Each number is 500 + 40 x the weight over its row's rms, rounded and kept within 0 to 999. Layers, rows and columns count from 0. Numbers have three digits each. The size before them is the row's rms in percent of the matrix's.

# down: layer 5 MLP down (transposed), 1024x256, rms 0.0713, rows 492-544, columns 0-127
# up: layer 5 MLP up, 1024x256, rms 0.0783, rows 493-544, columns 0-127
down492 106:467471498508422466547575560472505546471528473503457451459533515444502512483515491447432549529587540514535434537542470588472500527501502536412506532515473515494429514523510534563545521475464457486462454530515427513518453461490399526542507526496529491420480497475517516458477574484426471513554514538481484493471510510522484465507519564462500531423441579547445524549493524503527500481440
up493 106:499579472483480458503500490561518474450495457412452485514523523472499485428518496487530490454463494507454495437471530442535468438508528517503572482503446603611510508591492502490516488537525585444485483489492481525512530404511544538484496525491491501456506541511498542520531471595487565438497398464519512594522479563459505549517509431578475480502467457452454497516474501398512513502470
down493 104:467569530521502536453435482505506441438474458435543472455509567500514558490525466450451479509482470466543569505397547429514448463477505421504498476472416511555446547444515426534474539522540550483488456510519502459568490530536516570513531469490533525438550508493520511535548519492461508494586514535510512488514457508442521523522498458515483519557490465490520461542503526525549558492500
up494 081:524621557493538544440528389490447478534541509500489537487440525551479535511500530456489534472502524462531543445508490546475500476491463411483533493513494557542473502462497472487548465514432525526559467404488481523488533536494528516496480519561443559576513500417451566540495498545467528530448500440504525546508505478423513494445473548497481449498456574478511513530490554521462564498441
down494 087:476423436478567462608514593461514490452480486478423522494525470505574429475487536488456584497512523419545502539567521497521518482510466530531484452494542453514485501548449570470510592469492507516518508492485509516514481470510504507483515522478493476519476441523544497436540468484518516487475516494487465498490410581507539469540530448469543581464550495466454486452568535477486442465539
up495 106:541449533516485517534486535454478567541508537501479510562463492404375477514536515445537453543485506490512481512501495460490533463508502580478528523525524552529502442477470516482515512607483560474475509447543525483452489537506585502444502437458473537477470435435473552443476523525509452418451579507489483547635453504467540517489511449491467516569546454418494518524488539500491486435469
down495 104:455485473478521468489485479498565496478464496495461513481529474517510462538458490512501543468502570455533482573534526506468532554459507584519544459424484523551506458510407445422550568520511515525446478586521495503418462489568483493511503500486472474496538474455446393457495523552480500482509522433577470469459489475433543517485573570448458500505542515492551481424510511542526466552493
up496 100:466496507448505493486508510486496587542449472558451477455425513500503483490466524536544458485475400492517534523467584526471498514517507465563512479512463551483571454495473472555510561498469463456519528432511495524526383526443440493509540508495519480509620468423423512485451443450587440506473530554467475527515454464526524499509559516479519515526534522487509454505422547466555540495442
down496 095:531498554526510486482425445524448514499530503507497433458478522545422536468468471489441481477467492470503519526467492399482578482370488550508499452470488457487483529436520482486408502459470459494483506539502486523528535527519436518448507573499438476577516513497423538505467478460494481478469478510511510560478485532539494429515598472469507530552473559483548472506516504529462553465477
up497 090:534625523550515492452492412581461462468427538484406483566549487466563487533497437592454469552439511515505478528480497483549537504521418465485451485530567468545513498533436453515590494446519528486461525530519521466510491467556487502469488538489494509471491526458494492491450475559458525494519451501504487468490501501451553486536488423526536508474516442547529481517445445436475475436511
down497 100:548474463517484503518400499486499552482471535480584522510544512530570461506508502471523565509493523505525474444474504548474595488488499520489517523509512547495455539550499545498545543472496447515495536491463496537536674508460514475533502436488478471533478799511516547478499491442487485483526555516509445503489525500507490523485568533509498494484472538515515544458520478515595462456505
up498 097:553525517525514510533475480505489532531515507498580441498463522436512502444467624451541471508528564463469527511529507500436469482491488462499489469474396513503543488505475487532524588592592518459497550465526509576494483541503558489492447436519518515462464459458451496477500462478537447499504467480564464482495430525469504508422585492515564503552498504427498474578522510448539470410527
down498 100:510450518522458529495523531542449598464480475529519438517551503484446523538536497514473464497521460522542456465420488549469501583509508455548484503632458595491552462516495581457484531504522521555381442430488530439518487519503471511511527560552492522531497521591490472525533513495553546529519515602576573489465537571440518559477491497507542491507549512513425437515490503478512529531531
up499 103:491509541495459454464458541490499477428506469573521461531569450477495540460496536435547503495441486481502444503505461541514489454578499432492522466471459482529490452502445488530577548528484506566483553433495575496514410518399575489422522493468555575492484482497495471472488470547476529469535519498501515566494490571424495523447494564524495429488495542488485453524472449549470525510492
down499 104:510444518522524519573478481469476529486490477531546532527527485584516534536557427487463533546493492475535526524492530457514555576516412533442497491496541416464509523564493489465561513510500432483519529480484576561501562500472474418493529552486480537499542571564490499494515467514471509509493474525545547543553445479498540479455476509580479563491450472492439527470510472523526534507539
up500 094:624444479526428475553417463520498478454509531529540505530551519527437447554444487519513471556523528546489519527494474528512490547532569437469509544512543449502515427522404467504487554492471513464502471511512464486436513493534457465524452516491543462508432555463462472472546472500499541475500474511452567548527519531459538460530529513503417439474472496533514527512481513520485490526457
down500 098:457509541483567509499504530498525427536530546460430494492523554493531473501473477525504460523528484516545464507499474481510464487521500479469442480541567461477587466464521504516516468469538536511486516530549477533557546464511534505525492543366564488515475556441497398450427573505457470555450484448500470459424458478560511446502479497521485502482555424487476469535460497503424451422517
up501 101:497461499513474499478576508501465504525503482488408515558515462502549463432493539507610501522513455453465466511553526457517465484532483430525505416497492467520504494574406495527536514554475519516518521465554500585483477531447584568439587548483535551520530457470435479478493530549481490494463541491404466535537478526489497511485548487530498430462408463516501506526504490431502541416487
down501 100:459465549588480520561477538440495541507554475516544481457502543513437525497508553499510537454583499522472488532544513537501422535483473555468504508562542504457533424488550486547501482572481466484509456486514439481499496466510454454568496502480528509456494485509493383470615496535490510596532510529464514537544534492546456453605537568464513516490496576438472455474491536502517462531437
up502 092:526489508574481541531500450509449466503480472470436487453514521422545436435545565426446496517465495473534422464462559490445538466527463458392492485511501498509505493468444506509549465561455507533468464482512449508524423430538424440477475471472467463478537481445490523492491536518470559506473539509555492509463522472535523489531502572508467507496495578552477551581467475487540502517459
down502 100:549506484525443641450403489519475519493488520556487550526489551470509537481523510539574533508458482525537531491476469539509483464493520419468523495514515471572509506481496450544517489523507456544492406498493467507478501474498548506515500528466536502380502460477456518467437478436486530493481554450474534540539509459534513494498527465471498505497465517494457455507506477410497506476521
up503 100:523498517485481470487483538499443490458548510474575504487531514598487513508470518534495522489509436483476489577523568556505592473529525525440529531494463547507591476498553496511556508581492503436559465553465488506404462515494534495501519493512527443504514526443537499530489446477502444452447495449534501497546513567437505530466535465497494526486491459462474463549480435547458570509503
down503 103:492504476538465537501497459491478556502479523483523507464512514512454475512522461500549485458423520424540493517451549543496422467565484512508514410527496469505446491472476455507527499457488525519504465493531482489523469511513560486465480476479461456481549457505530485515466495490590568558414504478475501498497450494563567422515461485531571595504537482567405461511478494499561533473564
up504 090:489608566509485470512551435531484472528500440481482540499433512531491525408480490533518475425534483373482555469532494543478496475527539479489454485486477578578540445470482447487510524484547469496553472456513528495511494538594473506521560483481459597541481569479420520527461534479479550480432486470538518468475487554498521521472581531496473488470511485539534518501434442453472467457517
down504 091:496401470503420477507443548546526514461542520529500519507504499424461537576484527540516501543530522532503426474471470509518552501474497422543485501538488465418517540526458484551382451513496417529484428532544462491408558478538515531466549503558474479465533581442509463519490505508520490434479521480486548464442484566457486395635503507514504537463481563504505481466530473427525479588501
up505 101:449499497511493562509488506480456470558396499480511544576540514452566471512513583489532444577448479486563482502615449441425540435584480443479493505491497525467443561480456477506531443502487525506430509521553439536489491531520543451477562471486481500506515504430578511406545539564505558456484532525467506516519446525476518549498575517565458484581453520485488522539515502450522512512554
down505 101:528516492454467487531570530491496627418504475449446460493541496463507543430474483573530511443526525471471462469525480472422500501454428493534404571544544485425470462493535474514585482515523531608440420537439449464534462495512467571554515529516517541497480513479482527518518550474464528502488461463530528482530544474487572446491503528503550523509462465498491497453470532463488500515540
up506 097:505521521477469510476515573538503496509476494479533503515500522430524475448472499445547471509509453484488521470501444474522551527498423552531494475469501584575603444515480527498474472444462511448496473409483543486497503483485488517484497480523497483516534437489458470505561518529571513493436496537447550416441507509517562560554536404470521446518493525498417508547503476383468487441450
down506 101:511467420483503488455519525566551552539464488539480496547491498450526512486572565482459476490438503523468535520484458476500414475600455544499463540521548432517482492446463539427490467418506498562550511546500502556533486532500504439439495496492467547543505517482497553440506565483524479557442526414436488475471566478483451446403531525504500502510528401461496496438547522529502484499553
up507 103:573524485430437501526467494483528503461480470502438505564497470457537478538500384550482475482504524507439525508492446541411492469497410427486528515475472493502501418478492498537568456551469521532536542385498562529514424556528478523544480488570490477589475440478459504448415540551560503537515519500411496526580409579474578464473455477489451469555508516476515503494516482569461524460479
down507 099:586517536550516544523476483547553478551502521566475531512498448473501482514549553463477549479473483441510558512550448500415470455503497495493543528543553466442536495506536461453466515512518544496583530534467484560548594509485478529480487483502516486549508509440413509504474472494537515574490545502475562466510551506509451415511565502432512510432594540540479477461464517448506433481573
up508 081:560490399497494540529486397518521605490503551492508453499482408477449430473412486536466546532465481543487525489475443486504542491495511547424530479462587473533547487501401520538438505476453481488479448468476498469467471474548426473493534503476517462495481530457499508466502478518481455475517496507500527605522500544514555404482460535511498460474517522470458581523389455442516490574471
down508 086:453545501470495467493461485504458447588463535490441498551453524483590492491497607467497527475440509515487527492556512499471460552562464505517496505487495419484481462541460526525480563546451544514505526491514506516602475521489589446469502534495526557487562465564495494545568519502464514549457541539478500552441477488486532452538498493488500496483541439442423465498497541443428486463477
up509 092:466508560491494477482453531446558479519538541548457468607556468526474476523449491443545524448425470485523520447525493508510514459490527493483477470473505523530494566530485450538482529450501571526522491437531465586536488470488615563442553456444467511601541511405514540470550476525548541482502502411500517540486489463443508454471518549556538535490519518430500526497519518510526517525436
down509 091:473510514492551524612537516532510463497477454524448499491507513488468494501546452486495520523457504497531543410528549488469499441434460473477475453519564532455451417495536534527487605521538512402554472507513484408549562435470464517561594500415464465480489520440531473512501485526424452499458497488470491495480532530486485403512517501535474506550570596536462514458511505457554517623498
up510 097:472505491477481516499423544526584484584506460553548512469449495536598441503501516435504535394468443439503505448487449544550565487446523442415456495481529481497532500493485456494517522517531533542587509510527520523413452483439449563489558517512484521515583475480443440508402484472512468504413492529478520526458495495507527556523543474552458523453492519462468485498490507504485486517458
down510 094:443535518544604540376521400478513535522496484456503503448554612516494521468537432535460421521512439511497508443487487508496489485436580503511502507501545507493484484538428481520524568442499444442459474501514469530511455445515474546524505518581442438471521517547533572521472498479451556502549488531524474500471524490467495407531518466498474531412561472534521483514532458470451517506475
up511 112:467585495480491496506469522554500540526463528491455550486435508516537442506567545497490516516480514479430519514533499550459467442509607488561505521475486457524485481545510458550490533432479514444538515556499495501535453600497490572491528464483543491557536438472497513440499452522516480452532460493455531525440516574483541502499513514513506514544482515503461472537464520530512460422423
down511 109:478519512524527496533489520484481585487556538449486450460519468520530503505554470491490512465483508584485565487467483499531476563440527530552510490453526497530546465543489405488531502456509497540422517479540554441540496447495532472523473526441505503556467501513569495513574496497449487508527430493465507506409495491514509531521501503456588530518502469512489506434504516534436510375481
up512 103:556462453523500464477370473448453449511491552528454454581564543467484531531480525402555568450408531407473458449531522485546562563482446474465518498416484564479568489495462545501582501512490561492464564484483537440421477498479538576527509478534509530533519512481482500497530461513473519503451511494495523571535480508489492533480461541490469553450531499484549500492482452474506468496413
down512 103:482502405471449489500581570581514472471445498494463491451563551498505543469469476519450572436497591503538467532503483447506496502526535475465467478493494492531504456561493507474455564541454511444480479530505517486518520492471483494481506458517531469510462475518495492479544500483473567479474441483463465459467465537485420492485517465486494517432523506471575452552524544508529547492503
up513 116:520533443506471455497561529492500501485517533455461574500501518486462435427568544485489518518515448508534465506560489552496516438511484502460524499483479470565540530448473529507539522505508527558544514478552569606463456543510514452498494433525491514536465547509491492468544455497502519465416528446521468586475512487455489513561502543518496491481464510478527524521517493542581473436512
down513 106:506490499463487509463502517503407516462495495488585438519531506543439453573545535556545505483514486519490474490487523447535555478497563526461496569475544533568470488513499535485487443509435519464550419510504559502409466502459460544493486520534508471505511541627463427580449482533551518497452539487529496515448519559464489484477497548460612510523497479484543456517449457492451474525513
up514 091:486444478520472494476492487542513509473485464562447483530510529486506529448455502441496528425429463504443464472488595572481491543462439472456528466528498514497487524480506511467503435516540514564498536510504499538522443502449483596566504470435507463500527502539490488472514486533511435566421513507405405467521487527508524501402489525613511473485478508465467488536511506484584485494471
down514 088:545523572562488463466519491504489495493453493509471469539471478483460452505461497582458470504511503505491439524555487469501489566516522516588548501573499458504540466552463487504491523556530472500521552494540484517484574506552437483489479518505545493438481553682541502512585536484429526449546470493508531518478482510469563460518578474410519545426500565469486444398460522478461513512451
up515 096:524527429471488441556438506543550504441475489440463449489498447490550466539428555512533450458513465517536555495582503573452492498482490487489509474522486466492468494480496432573517523494538595457567609480537562599556442494545494477478460443448509429517493461432451499519489454499512524594424477478523518464485546574499477480438518474501525497516539555513517461513491560475540442489510
down515 094:576523514547450571492461453523489537544510574500494460510498491490506536450520464481504546492519466502530471521505477524552507533511493552477469514491504473333554502510524511494482544516466496501522507522476505461524487533454525474506502488567481517505524472445543490495475465544482514508539515487495515480497473502470436486536516577453500500494481482523499524479476456499458480451496
up516 108:483503497599440471469560517467571531522443564513522422471444490491463484495498590479554571537506484519480539491560415509518501466551575500494497471467444430484462473534522491487495443557573473471563579483502531515501495529522463446427512448452504443516493492465439446468444521486464467453470474470512472556533418505544510501518506440526479494497515526468521504456573506554541486491511
down516 102:497532529494556585476428454551453522474444559531480477511430547511472430549460480514504441490511450491517495598517596464477520481523524469469505498491457414436476500530505438467458485458522465453555524493542477502417554507475478470492514505467465502441558443484466562460562503596434526500449466468548520540571517475521532489479492532522469512564494498548500505447485456423461551527503
up517 110:491456438530508451493476491525583493447511516432529469492511491536464453481477547519507494469477508525504464477527475488456531493471550412417493478542452503515452425513449523449511526513501482474518498487483569507522497461553436514435480428467453387522464509445488502395515557538519525532420443494490425480538465423491544472541520492611458490569420459485449506496511521498438500488487
down517 103:450519465459536506507525518532535425501471538490416497501474462460484479542524568483483440494461477531489441487508379443453546490567564521487443509557501475560540573489418489520586497493495509518389532544559463472482494496531541441509504519488499471421513441499506516520497561517514589469561541549533495547491444471502501466519520556516575481535453508499502519502543556492575489531500
up518 108:504528503508412463528492490576464511492539505457461525552541457485549412450558526491499485438473450525458555517517448570449523487465468442451556475414450492490496439479531460529518471552489528510473526517512546490504496461461446504487526490531538499527480514484485509449387521541483501522432544475444464507567474512483594505494520483496505424554489450513493479543465459525459444460470
down518 104:540572489533426436522438468564503506458520581559540519530464576493505509494556508425503562508520465490491565477526405492465510473435498472509527465408505486428501475519530478437555486481472455547510527566492507570483528528474475525499496487574482447531497529462471467462518457559554492547502531461452471488492500504521472421464522539494517568481529491508515522511465478444524493432509
up519 091:473499582503481490533530555499510400491515529504545558450500526569520466545511509538484577546479459511493461480559598536462481492565495536525480483488549501525559514527506519508524520544523494429518518560547535541467374474428518567491444460497501479532508377485503504457489476525486518550496538550521458435495409502517490493498540486524484448515514575463488429505503481462520410424577
down519 092:461462478463536501539597496513487512481575507572505474571551515477549531485517533422474420425492486551469464510530521428497482529442577459534571537502443485541464450526485506472443436464521528488444515504476404472577558468555500502487527522462531508497427572459505539451526480549489515483501465521487518550444495473465486490477485493534516518474447524507432505426495484551435596574558
up520 106:458472451477528468600503524432612504533519520480496514486502461462520492538534487533545522552503485509482506502525441528537587496522468576471452529494521501564567471535480497494569567613509567531501521457549552506487508534534521550463529466455471544524440481430382556440512477501518494440509610472456550540507431553433517451484541470535428529519475549437482518582514438457486503463502
down520 107:514517508522527548450555463455469660520504533549454541475466489508543541546477495533460558500483517474530542524505498450467513560409522473524452495498510500496496495463475567420557445382462487525442540504517400489427420493567527444516495490521531549509486485495534476478470492492488532477560441454525503487533496453448537503502530521503564487524503483526545474487540529563507536490438
up521 113:505573579554481520558445503456489531479551463584464489551598503571535460533569563503494486456493506447486508496562591490415481514467572558448459472532496473485439478521462461516512464489469556495544544549524435558475455527513487628534497507469493498541589455466469462468526518491518526534485483511497515439465464546450523546483572564461520468456504481421535458523471528461475465492471
down521 103:540502533512504445518497521501438414483563486429525472524490581420467512497454455502520526471491396471521503426472556503438487473551462508473479552489513397414577493480511461561527500486473490541469544529450500487457415503433479469510525459536538522505544486508493528461527508498586539488497576513486489472467461518497524507544543524537546539438451559497471560569488519497569519509489
up522 098:464508508517465506543517505471496491554445475458564556452424492535497502464448536450574498472516504530561486494531435482529505485503548446434423503483470522479461493520425506544520523545458556439486563452564503529448502601537460489507478432518440529591537483489524481461491498486448470487554399548502507482421458494442517559483508489557456507502513527453505554539488522505536522498523
down522 100:563465521524486484616526560472500548508485556540467498467558539468511494476457502576427498534494462470542451494500498512488483528511512533527482507531479484401441510487510531529559513545511471498481507496515520434464460499470547508508524604464425535572495478533515540549539521506482513517499434437510555569523432486591463524488547502600541550490426521502491504439549507482449524503520
up523 106:500554505499446509503472567506567514511420503412487457466391408514463426514520566515571511483487462543514472558521526545507492497553508551441544512530485558531529479442586507562554555483445529506522574515458521471548440471481480522426478548488567435522488470501460497430538487569494529470457564510445516505573409537481447448465521563533547516530468560450491498540450475452495512422479
down523 104:475542435474509577538579515565522531484576494577505488477496555471505533490566511476498491477432549593472496539524500537471472454492611479439472555482451474555490555505555527504493555423510451467471525485488504486543530430484533484486473539492477418568535528520513494461496499516499528499545520533482553533564557518518493426509467542463457484495474467549463545511471471495530508512538
up524 088:549480443523477517535431479491496526491500546571451492572525431541428531471506445438461528432484558489555527500461523503483512451475474488509436446447460469560483489552466463471543562496510571486500455494538490463516430485440478487406529513504476510498597467494485551540474531481472582471536424469503512478468524476531495526495510557582509581597471527541547577501542552485465511445516
down524 092:416595540506588567508480470471527432470543482520488519542445456543520423538499557494538479491478508517552476493498505502482545478535493435471485479482600446543521515470545560498539501444472455508530505488481471485497498537503498475589473478479521495517449472491461556500495510518597413480496543502444493538515492516532578448541426432483469469452552524482435448458526492532599561561530
up525 097:511505508459525480566483475468544453518497526525431527540526442463499441489497483444482536469506515446501477501514496522492529559499477511478444416419511452550521463530458524570537510534471569515527492480557431496434485556532519520439495477546476586512522436380502464451492461499524480508521528395549518484540434484477495525530513539549468459490471487501516490493450454546508500459523
down525 095:541493495573406479539462522500416573443552472493488469478541500460450539553455509547501486520554518527503454543559459511486448546491498500482444527594485529418487501485482488518515496530514431454510499474443442485491468441564458529552487504471503507461477555477536477494419467444476493533510472521496488465574437533527506474471503547490469555458461495506478457514489493453525548576501
up526 097:511529502517498423495478532557476501565542519519537489561515480519542530450466589427536518445507516464540521526492532539533560472468438518474440478457480447549493506445407500480572485483577587567513513514500528595514534485470480539476475539468473530557543513473482481516492437514516551458536552490553562526485498511512585482456502437504405495531428606414540500529475481491502418475490
down526 097:497527489518495549497536481513442563539474508464554493450508458563490534441543522499488443464492490463531544485508496510501474576464437464476533463496520513579626469485500490413466450535525445541564480472491470535493555487503415440497589534428489460530521612486468457492509444491527457514506548551493525475449471469456455495498545447467504472529501496533577472595501521424487410505465
up527 086:545468481569475460462557468478458487454477522478488485523518488566494462514504542529473494424528423460430520518559536507476466484479430409471503498550459512480551387481542493501515495536467560588532509477430486479494490585489570522464513469440454548522460553538436515520472507597481473534490525470426546457509487459443518535495508466492485473448524543465458541509449486502499502389473
down527 089:528475442478378515463442453483483575532462544540564520443464451470517517474495511554492553469508535475517479520495485501409535547512528503492487468470581566502515545469472561418530397517524510486531424571554456466560516459453467484481518459502514535504584513624516451452570513450492544521506504572486482441477532536524481502518470513505447472535485491483519522462524492474418435466517
up528 094:548489526576479536552475469491471513489404506512490496501553535484514420491497568503522405503501499489519536462507485506500528466496500423477511517499498532480473446504426492520502539483562510524518554480470468532472408512568468518485463461522537511545516519510480478494504498480521461516512458477478473490454424541452545543453573579510488503496540474465442480522540483500497488497554
down528 093:571550503607475538487466481551456521535531517448574509387517574496488454476446464514470501523536517468461482455457444485469489544475538571492486541512515445397534574495382492481527393537489510463466451482521537488549488545418498477465569471524400490484494592523583491462472507498463475518473462479523492499488457482539543516492539520520479503491506524474481491497499477412549492544487
up529 101:535571524495432516530385498498448480526481465506565491499510499592452410563507558451482514486419402428555531447539528536467520492485585473483511549507490536509518531570497421557522493454469492480487433448484450566524461545465487473541548413457528515500529499468439511499540402434543564506495501531469476498512459506483528511496530479455491544488541536537475459533469532491528527509491
down529 094:518479490522561514527532509436523446486560565482474491484554489460520485451487491566458435500554514468488535526625537533479470413506535548455480490470458459529530433522509493542447509458498558485584464527478452499531485551516404465522482448489498515477499498420473497554486551402491496497543559508549443526423444522507449502492485457434485535511430509470492502456583440527533450468507
up530 099:515540506510444508564490495482511504493484437486449497462493490590524457562541549441531479507500509528510504492588465550529535491480464431529525428459478466512475510543449545493574572600551547522516596501419481605475408511520556466433475482446554484502436486513518571441546506546467469522516529531522494539457470556489498435466483491515468459543465509514530510494473504457494464457421
down530 097:494513490547526489499490534486553449488550467486478540558409467504507439521513522426526465565519450481546527599545476517440518447524424529527526495476470485398492493527460526435524442495514529568558553444573501536455443522450518407463438468533530474412486487560481462423519510560499550477500571516537524461516441547498502471457509505517472490438460508478485503503501462488411528565485
up531 090:536584556477490556438493489583540436523530483456537543509511487551438467567489489465539553517513501491435510486486475515499541482562538495472485466535544541521495499512526433562459498532516541472529512459486516461410437540400469505427509520531498471489549499472406525531488399495535519508492526445570504519513510549462491479510529542541485497516415503492514497508542462497438532482475
down531 086:503516505514564568487480450464504517413531514525491541460516482553470504512518487472510498556483512433526484491501451544523562490514571485498510485553431495496474519441610537477495493481557496563504464534409487521532454478580495502573429428507519416571508497516501513484482520560519491625459434488567494540542511553420529482519486508528523516532499543491526540510436574525509512587398
up532 111:541525500482484464507469527462517537500484478473510485483513447484483477514500495510550520565485497542554468477473421540535527551508534573549410548496506517562477463556532497528538517577461509488510551430525535439458510520490461502440516514497554562524495475519380511553482455438508487500472576497543561557518492509544502498549536546486465439542483537429501502512503509494497526472495
down532 106:550422419523463462530515500466525496488543520516520505498537487582553487529548509500489482530558507515551519525483486553544509478582556500506534517488535511500552556512455524484500485456530436518524489503467429571484557477532481592529520445558514502498439497483430511506395491470573432455466598516493551462558536519478440488501480502519460467511552471514483465517541422478547435492527
up533 100:522502437510429549537420531509420486500497489540514489527501430492524436519479562508527504450537516525538473464532531528420481495498442504468462538478494540513501447495437542497529511535495505468542491458493548440507477533497517490466427479405471522571573413519461550497437478515512522498514473500508513480582490501502528550524575500504464412545452509447452484488521494519464479520528
down533 099:507468477526542481508533514496445518507558438549467491448532468525461467469489516484483506491508471510485532554529553479578446480644497485469596445588528518456513540508399500402475440505549410493555323528524491493573497440533505484504456521536527467486543438524440467513503509436599466505581451470478434434572572482530515473501460545461486491483491441509440468483526493503464506599458
up534 106:525507465470489489487510498477540577453523543499482486549529537531537462507522529526554509500440514451493472482513521505518490471465581504568514414487499514541522451549510499602522502481426553457514520544575473586559505534507542510516558460513380484553507502400547512475575509482500564477522532526522525495476481524444546497518456495460490446460507518478466403490433393370553465483401
down534 104:552490478439468487489516466464451500489548496481533466505447533515515557405482396502471535482478444467513386510462461512505450540471406523501499480398484499494528487559461573517563512507474539525550566526531534473530476558522501500489538526493519551464452476526496489560508495485483478509583568487549572482486486460439501498508502482523524534503544526572540443518502524474503442452478
up535 109:556483568570478486473454540423512488462493512501494514520507438524520488434586471546540523464494509508480475527499511537517473423537540500523427463424540451532461493545527500508533487481482491500532531530476508522425473471514470548508542503535416522505532535496442494498476499478527505476475504430518531637444502470496555503531492517602461466495449478469545486480484492529490481450533
down535 105:517520587532500571438535467476489468519521516508517564531449492606525512523578441499544560513511431473545482471480521461480552447508437447525466507461512468494479493435518449516494533537490486509543510528529486493517525457489566416527431523493499513517510463521440499522530428524450555463560534542499511591392489528502500482550525482540490479439449516502477497610503523495423495510508
up536 102:501589478513489523450466541512521519546475467469536541488401494615530518481490518512528503484517501540453514499488546550564547469543519528488432544551413556523514494485461505465546449453464448559493581525452528525470471488456487523517504500492476465519584438492397503510583480554514461523462410568384475472437450459532487547494574572519491524496492467477454487466499431469526498467451
down536 097:496474431495538476505546546510490493557464502551524567510501565503537459517470509500535470493457463549548548500565578480471471559453438517536497512520463464530524507517471525455601581470569509448522462539509540474502490497451453557533534512496509501492492364454426505497521496515513463521554526551470517493555488535552475442469530512506562541513522531525574444542480481469425483440438
up537 088:544478476541508505509451513564509535504477366493540572473549502462484511449466540477459482483499488588499589494471476526499490477493427473525514526534470478501464457507513414515435529541557519490526514538503540577495363466463536488538450507457539556533500441519462503519512421519456530510470461443516521494520439494480519515563501466478511522449491478490607469479551522455479447472474
down537 086:524526480558517489529477451520485544491505547478510475508516481568538520563574477513468509476526508479488459491439515495553553487507537562494506521519439531456532529442547516488463476465446453494536439549485467425470575509482484510466568477530460428483482535481493455518457566510494564442486511566505520464496532549484455475522456539494486523469401567532473506462441470485474549568450
up538 102:555460490517480540565565545417497547532432522555459519453464511513518531479501523456542531490502443495424502494510469491483581535393522449509481460454538511507518430498497556492601436503430476539526531493473483608500462551506562475525525492454392519577552446463560504417472528545527471435442478476508474479514482575454543482548492559498536524533477545513480485491453511543547465425441
down538 108:517547530517500551429476501483448538493391529527462544475440454545531538509505514501548542525543472493505524472453493571525533481474502482475564460456484548497502528525527534507512454515491471504495508502424468536475504543582493503540459596489514528527491474524448501518507484500474486501518462502544484537534426494482526510524539473510513516497528537511474511534477550614516487479437
up539 111:469578522529478431541489437542502473555535442551440453510552530492559507476556539444575502506501440512516502470575480494423469574521483485495452519461484437486564457497512450566545492493486514511502569522474443535473409549502465498508507385462453565511613470455425527472468444542508590509525486409525513510463459555500579550466551575544513503482472520479465523535483550500521456523476
down539 105:558536498493524501490456478585509493497439518518483584517475589459476472573479558454552506505516486519524506462537531515466522486520437488496499533515484463384543523479506476495489562512478540522449531444429517577437522502483476492552544375485528464500452506466455547455538530477498477533569528464563472451462518532475508486498519464559562499517490447488509545572471546456535566485470
up540 095:528468458527498467527390518536486482516457499538533473562476487486537509528475557514527583408424497526467500522531465492484548463521445518474501544520466526484530508533490482547470446631509602413503514443601554531502509426543494515496482472451475506480460478484468472420447460470586502478579516494482480478485432584485494484507520440466446531484495499435481528539530515482395458516516
down540 095:516467466476543577502485522488496486491500501508529496545454491477565486549448538477519483516583468428473458478526463477533503466543473486497508561509491511439550529511462505472451559537510470516531562512507475569525621430546525460505488481511518470438410541431444455515480520472594549524499513530417485490464535569524422489503531472437524455466512517456441510553494473496487436528510
up541 102:528486455552523458456502491543434489537504517528492399540531454536526518512507437464537569421496470503489483539484482532526530523503468519451535503439469477546503503529494515502489495545536552437517508488557622474484446515480466504474535531473478489503511467512517473487504410537527505429493528517498533525526452479454465563582579512566388465515489525507548516479500397527425417464466
down541 100:537539511512439515547489469450441551507482584502517484532513512499493520455475525518475509448463559520543526541538452440500523537479488492462480479564452481522550466474458510479479521438521457562531506434553486565485445556513488470488503373485472436566518469545508463477531523463490461510484463503539558513512567506497506497476470463425535558494489485559480400480533438601516504542535
up542 106:463494469490468525505538501584522518506521427485544530461450443492526497476538516459424551507499467458516471465511552481524459464556423455528536473503529518482508545503458440477494530520493469512460501420462443466545498500466561512536564432430537422499495477510515483527567493484471485493456528505433491526523484497462544476463595524527481453493397456530472471512510526455613481454494
down542 105:494496475555530504547498531503541612414524530605419528484489467479499458471484499533486507524527538488424513485598492499487458544491448601507474554475485480447523549554466515415443469490465455504468413540540483537503494436562447542491468528500468471505491505549492508471549509511543517554445496533474449487512566436566564436489520550457471541432447483449450461499591538463509550502445
up543 110:456479546476450436492456514550483489549534520551529487486514527542476488414551501495564552513512480493456469497554481471500524513503468427434507492462475546499485420512604454488506528514491537481622529482433445503426515477507480594516531473464492480497517490424498481515493411496507580482476444408563451492498511477478520521523504579495470523537467575412495550485471462498433497447495
down543 108:512500500491524505461504491532573461516511496409510476511460500585518461596489448450547453538497519448444503474427527516490537482523479490516474450472485549505482534609530476475592541543543508523562593493585528433519428532461530556513525549482570489450490421545496474505508489559530535486528522546522546495453514508493509578472501474601534459490533482517505518501538483538527519497450
up544 092:526575469547436439523476430454452486458541538583509448530522446573497486587517562506460509485541536522493460461473516592470538536474490493482469485539544498480478468506531553597438487547521526532477488528493518506549488511552459584511454496467476484479574476501482525492540490457558535536521495513442477502515503560516486550508524496464464504562478479531485453540511513537484494490482
down544 095:464478488437437491472524465517539466489500496503489470542518476416417572541530496517491521495467485484514532455430462503504448519559489477501487535515497575530522504635457511542535498473500515545461533525494519408477453552461507508469502559557482506541551476576490466524509474543557532443518510509572523510546483468471424511511506495545505463487518362486505517530462513464482432450570